config = dict(
    num_hidden_layers=13,
    hidden_size=256,
    num_attention_heads=8,
    num_key_value_heads=4,
    head_dim=32,
    intermediate_size=896,
    vocab_size=2048,
    hidden_act='swiglu',
    norm='rmsnorm',
    norm_place='pre',
    norm_eps=1e-06,
    positions='rope',
    rope_theta=10000.0,
    rope_fraction=1.0,
    qk_norm=True,
    attn_scale=0.177,
    bias='none',
    tie_word_embeddings=True,
    parallel_block=False,
    init='orth',
    init_std_qkv=0.0312,
    init_std_o=0.0,
    init_std_up=0.0312,
    init_std_down=0.0,
    optimizer='muon',
    learning_rate=0.0112,
    lr_mult_o=3.0,
    beta1=0.95,
    lr_head=0.00743,
    warmup_steps=90,
    schedule='wsd',
    decay_fraction=0.774,
    decay_shape='linear',
    final_lr_fraction=0.0,
    batch_tokens=131072,
    max_seq_len=256,
    doc_mask=True,
    train_tokens=542200000,
    max_steps=4137,
    dataset='wikipedia_en',
)
Each number is 128 + 32 x the weight over its row's rms, rounded and kept within 0 to 255. Layers, rows and columns count from 0. Numbers have three digits each. The size before them is the row's rms in percent of the matrix's.

# layer 9 attention query, 256x256, rms 0.15, rows 0-255, columns 32-63
069:144076166094128142104067155128158139129146143192131103135099169113156087179153155111125148156187
067:118165071193139109145163107160065116121120148093153115110155141096117117106123066136148148108107
076:119109077190146080120177146114105129164104164103117130065154155084119117113060146146140097094098
073:124113161150154085159175049152164096116141136094178127083190188089117117081151110104137107141129
077:109125089117096115131107189117158168122168142062092148118138047073114160198133112130185138149149
084:135088161108161083074131068122100123085160079127114124089114153089124148143056095165109110147119
085:118148158090080143112167075132114086088130097116138184139136108125117118126154140077142126130134
083:145170144068122152126169121148127119123112109090098120120136171098107163197166135134121118100155
077:121122148107083126097093129160114164108159122109186113114146090143154190081093139149173130108146
102:109136150085079132216168122142100110159154090146114097160124091151163117127132105114089066132181
116:148107107144089146149115113108194158130097173093084093087102084153158121130179110098068090101148
121:122179167106148086070100052137089112095090156158143152114164133129100168097171147145135168136127
119:128135160142165133133169160040202171153168145166120095131097112128183113184106086111100122099089
134:165085170109133098081101109079129125097101109099103129073117181109105146151152133132160105199194
129:147147107129127120120060093098089137089211158156120117126189079134064170135187122117095143120127
122:088086116150137095135209147090127180112164165129122102121188107124151077107144131170095173064151
050:100121126188167035124109084117151127149136168092174155113171121048106094109112108108146087129070
063:143179070123178175147080181146100132149150100152120176162113130136161167133096130083153102105146
076:179157076136162176094131149114113088174144108075122126101104059145184119132071117136156126118113
093:114109125158097104098104125106113137139114193120152085116142098186127129126191143112185157122127
098:131123116182152084120062134140207196140119153139142103094135149114087108075127169126156112122136
094:122174121130124148106142074065076177110188108089094074128122122188121160116168099167106115130075
107:133125079167123102161145068173116161120126133141108174150174128172126165117155076160157106097079
094:069136103103125153124140113095129108127128103118133145074180110114128138073075105121138104156101
098:089147083155108129067106173069151085125099130162137161110107103095097163109119155114156134171119
110:152109147091130099160106141140145123117134145129089112091078105172132098180098157155171029109150
157:129130171098156118122117121143130177119120101112125089136120144139089175105100097173120097140177
094:104102159089120153105095132136122135150087108080181106137183143184139098111095101131124135155092
123:075157099079129076173180186089124167136114157099132112093085133110151140136135142091121099137108
120:182133122135139126128128123064121034147135148119136101176082163189139130135159116069133105131176
114:201184134138176205123111135109136130079091133164149176091131114107128065108170089134128091134064
112:097140100124169156167079124103122083138117130136072155113136111117160110110106109108159056183161
106:199099186090138152102101164121100148113141167157108109159101171072143083163127120181161124170119
093:102120110160144126074086111139071129158095150102129121106133145134142037093116098165185133127115
076:082064089153154077162173122131137150125127192127196070042095153121126082065170144148113144131100
080:145142169144138150116132049124134105130073091195124103121127107096126113091114119046145116158087
070:173167107054116137111135090083112150127139118117070136120149101059049182194150187156131070165104
075:103161136110118098072099113109094118087121072155081120112122093110156181119055108129160146186110
076:160094107139135139149108144091104084093160118142137184090158154144106121115180134132131154129156
073:184143118125155149099137151158108166131138146095088172122123076164075124165154119170153153138142
070:110188131142086131106072163198120148144135092101118149101120099148100136135113096181180166126110
099:147158136124122125141144132133131128087111157112158109186098111111114146138108167137160163122151
115:084094100171120122124133220085183117115109185129104067095121095148171066120117118141093189141113
098:125126189171144117110163145148093117133141126147084125137141100205130200147167076137126168134176
123:092201136119136133221140152156102137126085125108108118096114114094098175163110082149137109080085
123:084103100156137132166159145110167139136114168166134095128129098173118108117153140131080156107097
103:208178182097130077120167032104104117096131091166117156163162141146130186082151157149101073125111
091:113114116138122099109152186072116131097102132144121097158111093125097154167165083135163100128108
099:100116035201139058146130114103139100125102150131157143097175154090111132090113136088135103146105
088:180166090114160167098118148099061118156148146129144181140167137069083110182106120156196097149117
085:161164073153155117105176138170055111168163110027161139144117044129129116148119138167182156120091
090:112131083168121110101069118147102123160079134118058137153138126105177123153139099113132143145092
096:124082174158114114129084123147161138085120210175097181130161152074127079073155151090066127131136
083:158119175131121155109095053197095111115140100152132124105139120117120164075192154118113129094135
085:153097093144124137154134123121191109095090134193128132090167155127069096081142095119072102157163
089:113126144138121192086131069133151169139091143157069203113147148148064148078146092111096102157130
078:086111157107097155116091088153143136104170085135124170154134130108186065115117180123081077066127
083:139078119112138130172143109082089113153185162098108135153201099159203089155141166144087104092136
118:137158142089190157120132148093129073085153067059161167149108141119086135157068083132124107171169
097:151154157122139105129130158091107146116174146118112121140156088235107061189152138143152135118165
101:096107095191057105176123155111153125169105122143117125122101138171163084070139159156082121123111
095:137125087103149172110129138075183088112175100144184157142120104149138146144141152107145096162119
109:111132162103061129103126127121087064128142094088100180094108122080071140116095108181127128168079
090:158143183091171139137090138102087106107115109104159127141113097186152173140105150156138086131114
033:146179109173154099124117120078110148093119139155118089116072105141128137172141070123108071113068
076:127112108148106041083138131141144126138122107133163164135131108171145145088133210080121140147164
083:154146120104124183105114178130099114130179161143074189149155156155177109172135111174131127077123
081:087094164163160080138145111127097088103092135126113112100147139103176175146151099156097133138154
085:088123132108185104111161078141157111143124112144148170113122134164175136115132204124079164179180
106:148133104178125121097115120077118192108169161128105096069165093132121161128106152142152113070138
101:129124145074088152148175123127073139154127173156143125073170152161108130033078121120114102111151
097:136196177148112136156121141057108187148119135177100101132170150134113117144192094173116157081211
111:117086122192105077130139117142097206150120167120096113124108123193120139117177109145098125106089
154:206096094067176131119068119142116134134102114122161149140118123160138208156058120117172098174136
124:109156087103196129141099204100176163105112155153137121126092159129185087152130079115137160152133
139:152146085124145145131119197112126111167145117065072154135056091122130111148079145134186114150209
126:073183104116175042094101124139161170094118112188139130060159178031114077099132124091155158107129
144:097151171174127074152153111113152145160135125177137092088148120129068119127156142098096118110092
130:158113149098134151133135146155139125150109148132099072134111122066159207167105117146146123179134
114:109120090042111108058171163105135141147174087106125100055152090081096202129129111120168151133123
028:137126175110107164158186180119125094070171094160104132185131137129123072133156110153091123107115
082:117137126153165071159143107120185153124118102102162076072130132180063183156128151107152134172096
096:148148168054077098085161112126107091126130123101157144129102115100095190117105123129150159155155
121:112152219108132143089165124109144131091107136087172182189132122090169125116078131165137137118127
113:107180064140085133060175125109148116187108193106130139075135118169185135138137136133117120147120
114:130169103133137202079128138133109161140112154152095114193113107076146176150098111179185146094103
118:172107078091079101139167116164118150086150132137120133080136075184098158123208161147168146121111
116:095158084169140141137104048144139108124103174143145109122144187099181062094113102101114115156122
098:085087169146150157105158181118119135194153145136100158122164125151165052052165102039099138129121
116:113166124143076194154138076142083120132161113107110150095111153120072105099131136096126091159145
121:108157164134102078142112067144116076083113127119122119118078122110138077177132137107133046188117
128:156079109113128120124160102175101176142095179123165103102153156121129115162190113131119138110172
109:100068156088160106099083179097157157150118150089133153203137170121092110191056115092088166137159
148:123089124097092201161120104112124174157143111189126133134140227119178191184127081143113097120143
134:127199106100090086125165119084103129094099094199152123108177133165119056117148126173136084128156
122:096156090195134077176126074140122143068102077062137161094108133179120158143100114137104072165147
088:120104105203128081171122082104110065117102132105135071076145157178103107130152101102071092150096
084:180104115154091161144098114163115119113160141147118109131123056155120177168135151188150163145119
071:129140098098143148126099175166133184112106098134122124179108126143151088159125101137160099095145
082:128095125158129150122168069148156123065057062196120146092124155132099132094137151071064140132107
075:145104120146116094164101068169168066168129136140102095087150144167158123079146153105177129182121
077:149055122187126086135101109127165106113112123053172112060077082088095111093131111143093143154140
066:141191163148141101067143072128126112116096112078180128091101151155113139124110106132141153199144
074:159176160127081111099114162123086102120113106119158120161092133077149136093065116147170100129138
079:136084125168128152132111132147053132118151122124172160102093164106097052161156118164126196171182
107:132137175131151161145114092147127186172135115123111161080187109177139205126103151136140130103158
107:153149205212099184168137163144091114167094071103131136101124146131156111136114140115149139149115
116:171150129119138173131140140176193151218090107106168059078114139113150129096118087213130115120101
118:166188084153158172084119113056096126099084123174173126154130155084152193142088102100093114129097
114:126104222144120146155094136075150118190157101179162188149142174184129071098084094096141166117121
117:103160086164219108104104150043110112137098136150083088112151153180124143136125121106150094144138
113:090033126125100156081171101115161114147123132111111096135064098161088075061149190149116100156165
137:132123200113133189093118177110102164133141132138159149170085099069154141181091110148154152092162
092:140144142142145082153149113104128078139113148070183063073120156116121085072111130068075120147157
084:153113184042125099106116136084139158129144082105162118119069134099146155116107124164141173092118
096:069140175171143132105170156173105133102147155117133172140134181126094117183135142161105189211128
097:160132148111132075175111127130160096102152125081094109134145068184151143134129112157119128107104
084:098194148143161174119137132099165122167155131131144170090141135192136174142134141189112146067134
081:104087070111156111134136123140175070108132149168121142106200146193141123071135137111104170141120
072:104099129126182091146110171126127101120117167124123150054109139127131151126122136116152144164108
076:084133176132137112129105059114128089112105147188118080165147149133179090045144145126125132126110
084:190111126193117117106103096153116153082153147206112170101058126128132149164166068093062085183159
102:127054129128110199142116085142128108165102077165053205120160113132145044145110192112090155115129
100:122131153114128103131108170151089147151079147099152081127145130124085183118092073159184090142085
085:158158072124097133118103133127126149129151175121121111109098095103095098099108136118149168087139
129:172105157149100093139056122131200105108148161169081118076072129132090220136122106134198144219171
141:078146128142136188141156106143112105144096102119146147174117111114104055111098131072094148069069
098:127146162097151208182170062105174123176098183163121168157115090113132125100090092128131172128128
098:126146113114130062163115096078113108168128164175122203122168062136094180157172156090127123081098
089:119174131101152194134139148103145110077161088110075133135078132143131143100101133131091112103107
084:154151094170087142142072155124108151138134121111123145167084112089110156118057111138118092135126
076:126122153109146135118107166117117154122117104118175113151141136097139161089038177056162107114124
070:162060151086115076164130116123123136178085180140158092088217102155117047133142174118113139101156
077:199100106188124120125097145144135135133130061113147148167090115118100158105092154122128173121101
090:198110115163117126104120108151118142112151095159131120163131098123085158120233115128157105143120
072:088075110148132141153110147100135125136085106124185147044140103185103094089119110102088170122099
064:184132132107140144143116128194170121156127133108137087129137148084188211132099142151184088188138
113:137122132119127109137132154103152144137120107088124121116106158146131180084181165159091167158117
099:141158111114105091208139147127104073132115115064126179145153140165154145115072108115114119140096
117:173144156088066166105114137132085120133161115126082165168135112140099151155158117153121114149159
107:154149156106101200087158153158121101116158120163208140109131113129119162179182149114124170138228
122:083119121151158112143083104105097092132091097047109104122093187180107128127069072124119086141124
178:190083165105127160062132118124134116122211147165169105132160055161108181124174176119144169176200
106:153091160144169136136162137197163100133096148141111017179092110161162124109130125148085138067141
080:098152128095090179095150127167077122108130070062130162155080103116135219138091122136122147148095
085:161111150143113152138137162127139137076140099082157102104074179166175102120140132113125138172146
088:163154128114139141143135138145181129110110126136127141158101133132104159138138154080045154078147
127:088091087147140103102137126132161160060088085145095170134118086118074161091144159139085155177130
095:144139126154154080092134083093048127156110108105152137119149144164132096168169116171125121161154
084:133105115169107119103148113135198058109182172135114119081102106069186134155116150151128124125121
085:175084119131168116034157143125110128111169113132133059100136091092136131165180092137126159151141
088:148106149102118167146128165123089121143134167110110120153188058160125157126143139107149158104112
071:139129104130105209102136164108126195128158056148116139130075148097149093143086156141137128098158
085:130122143159186128107101172070129103163140098205132142177135134137161118128149165136158102130160
098:035181165162138089097071145154144079131078090060148168106087133092097081116056127179128144154129
087:116118070133137166158156148111109131109173084107116168092108085178132091127127159166179140143164
079:092104095119142164108132130200098109147102155166118104105144165125160129115125134143165076084156
121:127126157098141161129073130140148154174137095170175116188173138087134116122160133100147167136125
107:135077149065096134151131119106111157113177086073122171085106109131110143090163146134158075100104
113:154120153105144139043109106155151118134163164164165091087137112166124176123133111152141132154207
078:084113108126118097146146099156046097118062137151127126097202110116149147157183107112093138113131
052:197159102082168180091135192150132135090146113119136185184082166133108130169117106105112072126166
052:161140120116176202111099151128142146126180102125157111153138125088118130209072062150165077134172
074:148166123101108162095153175091081148084138124136150137158102089106077146141072164169117122109104
067:125072121129075038123178075122125141132058096150088100101137155163108119104188125100113100116132
076:155110126096178179115107149191193164140084115178149092125147111084137186161144110167193106128126
086:139176060113151154121117129129122144117137141156146128136135092152119209172140184103165155149154
080:113086149129070069098150118122109130129148120104104175106161160161089088052144132128121148150136
093:126146105121101159107137056152136161132124090093101122177103123097151180192086161185139168116136
149:063157096149136102185150121124168112092081137186063118147104193125122066118112144132120120152068
132:215129179125096094092146110115104066081193117149130156122108116128101158108168150169178112101155
102:113136145200083134110148108039155117144203088137049131097135103141068179119087118124164106173103
117:130133121129102111152135147147109098125098110050123191152078123070143068101110164094121088073117
141:138151098130101156171131146137129163161137092117149135056147160132129092135138133103088128102065
160:131107143131078098102100079148089089121142090112112177070159109120108123084120125138118073140152
127:079118162102213143113125133099173170169091164154168098114149170093193146110155134132145201178153
051:142211066100105143155109135110103148130082110088175185108053132147148139152091126172123058139139
057:163135135086112125068118169146172163144170108095105056143125126149102115119058136115170141121116
054:157179110079128162074057132155128181165148092102114162142156106060117112145017140126106120179140
108:169103149169094086158151121110081136066119144117140155081077122193086177075147166149100131095113
076:106169090168116079168148095195136075134132166068100109140199120139133123114160158163136154138131
079:128140164172113088104133144079208077110111142142129128172110162104133041185097145114102144146172
093:104160134163107173117128141106171082158141119138144166148142151095134107089086126083135133146182
093:156147154105182150139110134132139130127138129145188073085123100034090158178208087212196143123125
090:158100086103095117079142152135108165122178117084118105137122121111073170183140158190171093058179
104:146093130074156119159144081098100095127141129132135151138112094148048074143154149119154057161154
126:110134150153125130111113113140117177126078102140141130135115173154148094068181149183129131142102
105:086196101152116101121098195125157099155133155162130169154134092114214131164080156137131175114102
127:209119130130102074145137115080110101074210130083123129065116161154080224127120100145165101089123
131:081154146109134148095136135087191131152071134173085072197163149139164148186145109094126147147076
121:099142109140154052113154126124126085134104142108132178127124163099091102079105144111184093065134
105:091136132142109134128137087132179129083094153149114096093130126114133136145138122109140134156132
080:092139102099127141176126103098111104130121128139132149103120083131115111123101129154195135102094
072:083109194147107096106136117121121061091163125122084138109075131095151121141180125180131128105037
073:128119136176056157111099122090053114142084088109138108120105125117126101117204073173107119104170
078:106165098109158160076153167075108143141173165122084157111151077111089169137082133092183117113143
078:073102105178116085107126148104111109115126155154094103102136118143167094106118164093130159218114
099:167082112086116114132086138104143117114202134103121161096099182093125056102098136083119095125165
086:117119142112090090192153103013075075128111147205166144068155086188130080110160178118129089173091
080:123177158091140136130096167141153161114191105081066127119168116160130183173142115169204096095095
087:158109118157086141199146124136090118167158092081087133113080093160105176161121130154164086160151
123:050129108186164086167132157113127153133112114106136106089159157110169110148070146140105132114098
110:092149144094187169120125175133086122128104132140100147212146142142153080135097116144175162115113
102:169099047124110147100156198128134096130153065120112128116110121135154191111084115123114111177205
116:166153099085115170150132104156079140143146124099144192156146116114110125159062140088184078145141
102:147119141127108103106117211168141167153160113115092187200114133097169166145135140120068126104131
128:153153145109146128126118213173151142098137126111156112159185096114180141153115122126143130155113
109:156097147158101117177172102069116129122130172117106144060100133089116116104106105088133094176098
064:112106154161132168113144131183162068087137101124102187089092161087083161073137093052106112139155
081:131125085106057203104158172091073092149057126152162162156158152136104105157147085139105109133115
084:105116134134094122124132205097109106172138149143118162191086088127090112138132104125173090126131
099:113165140068133161092117108176075108133147087130139135142167089099131197115055101083179102154140
098:081163054115125121108172183103070129114125186153089132120128067122122171136118135205121130106088
093:127126079122106102140158156126132148130109155136112107064147107161124155165118158175106145143073
107:157096100125110091137104038100078163108096112141124157101148194161112150146195118172105122129118
130:074094100155144107162144120107139148129126163151108139066145183131085071044114099105041133129077
086:074079100178140118118129124119191095136096146141074110109110167132143099121136116064082132142103
087:136151129147085120146156099193104138161121103121129167151163177084132102089116139171151146093148
097:165108169083128150160139160114103133169100153067094123079110136179123120167123137146170116095126
104:187100122126085125142126172126092096072154149105113147169127068125091095156169080126113127135112
087:098159117132122119098153121153162136115086160169115127118150136078093079179125121158143124102106
105:142095162174117085160133122144118137108184111107097088158132097165132171074123172182129112142111
124:109176125073152120108051146116120153101170129141163166168135162136135133121161148079099122147132
086:132132186081183088132158103110118095170124093115126178145142113076141123080114064068150144125115
085:092116060089114166110106094141095070138123127154120140100093126119093157147149103121172144176120
077:073095147180078127158139141106133152146120160142057143079096127119103066128171142150063111124126
081:100069115198089130147142113154139161075058154148106124082140141122104124114178124140160142124105
079:082094131064138156082146086140141066126188125194130146172122151159076132121166096159136105141083
076:127133079150089073099187061115118095128131129179101101125164146107096137099150166135122135199115
083:105158122165111135135078145130184132155150160169084099158118124091157114190073129175115124072166
082:150127139135169122170123129137153102125132104146174155146179117152125088093174118048111163143094
094:115183125097185197167078149150170158162162104124145156187100159112145114150101179169094125093113
088:154097151175106121093124088091092142119132167110142128135149069096148116098163184129137093105165
101:069108151115083088151123130127165122154112129091101186061164149169114124159193126128116101142175
098:043140164120179110133145155207066041098121113067152160121140156150105117104175110154070108067067
139:147097162108117163079119136162143151111145098130168163192109100116144167117062147122147101131212
111:115148159186153126106093124099159080094162155119101143137117120108135169155074108068194056171166
120:130095172141064107165169082147182138138115109155071129094108175126140105058183137107041074108112
113:134087118060147086198092153125117098176127130147148117148146098127116134196098131108138131120113
100:138221097111195158050103148125135096097153080109131163127117141103128158141128101156116111151170
068:139114124121117091111142129151162124115090145110141129014123136158102131141135113114090101178130
072:130116144112090170058150168108134162129114077121152126186144125112114113135048116118107168157156
080:156169161087115178109146191119132130148161127137171123218113162107151091130064093137109134105122
108:169056142154156081064126082098085141129118091110142110184087161204161176116112154102071180136163
099:121125097083135203116150159152135124170141140112148098172157132122129109182100097140166143065069
099:145103164102137135165072085149189159090231161123112147093148174153128122106124142127155135139120
110:153107136128115126147128102128086118139108090128106180110168115182092132107149187097034133098159
114:130078127213094054172140116118132117128081138140101172063100205166102064076124128118046074140094
110:076101114124150129153164081031133134114063145144131122146078187162168061110115143114093128120098
092:146163156092161117130104160077161185149160117115197125150119126121167100082079116146143130070097
103:173138138050117153137087167154064126150179137102180124182152157122101101133118079116208152130143
088:076181104156105118115107174062167157133108117216172149117155095106094133119102045127149122112066
101:102205101102084136110161192078173141179204100119126137126178143078093161137112127115071166112124
122:102122104117107107181140148193131117132146125132114149054162136140075110110131092099117113196113
121:118113054080162121150135122079132089125152149109132175158124096139135091111111187018127141082128
104:104165146090134148123103123196134167088115107078168114095171074117097246164159150120143132116100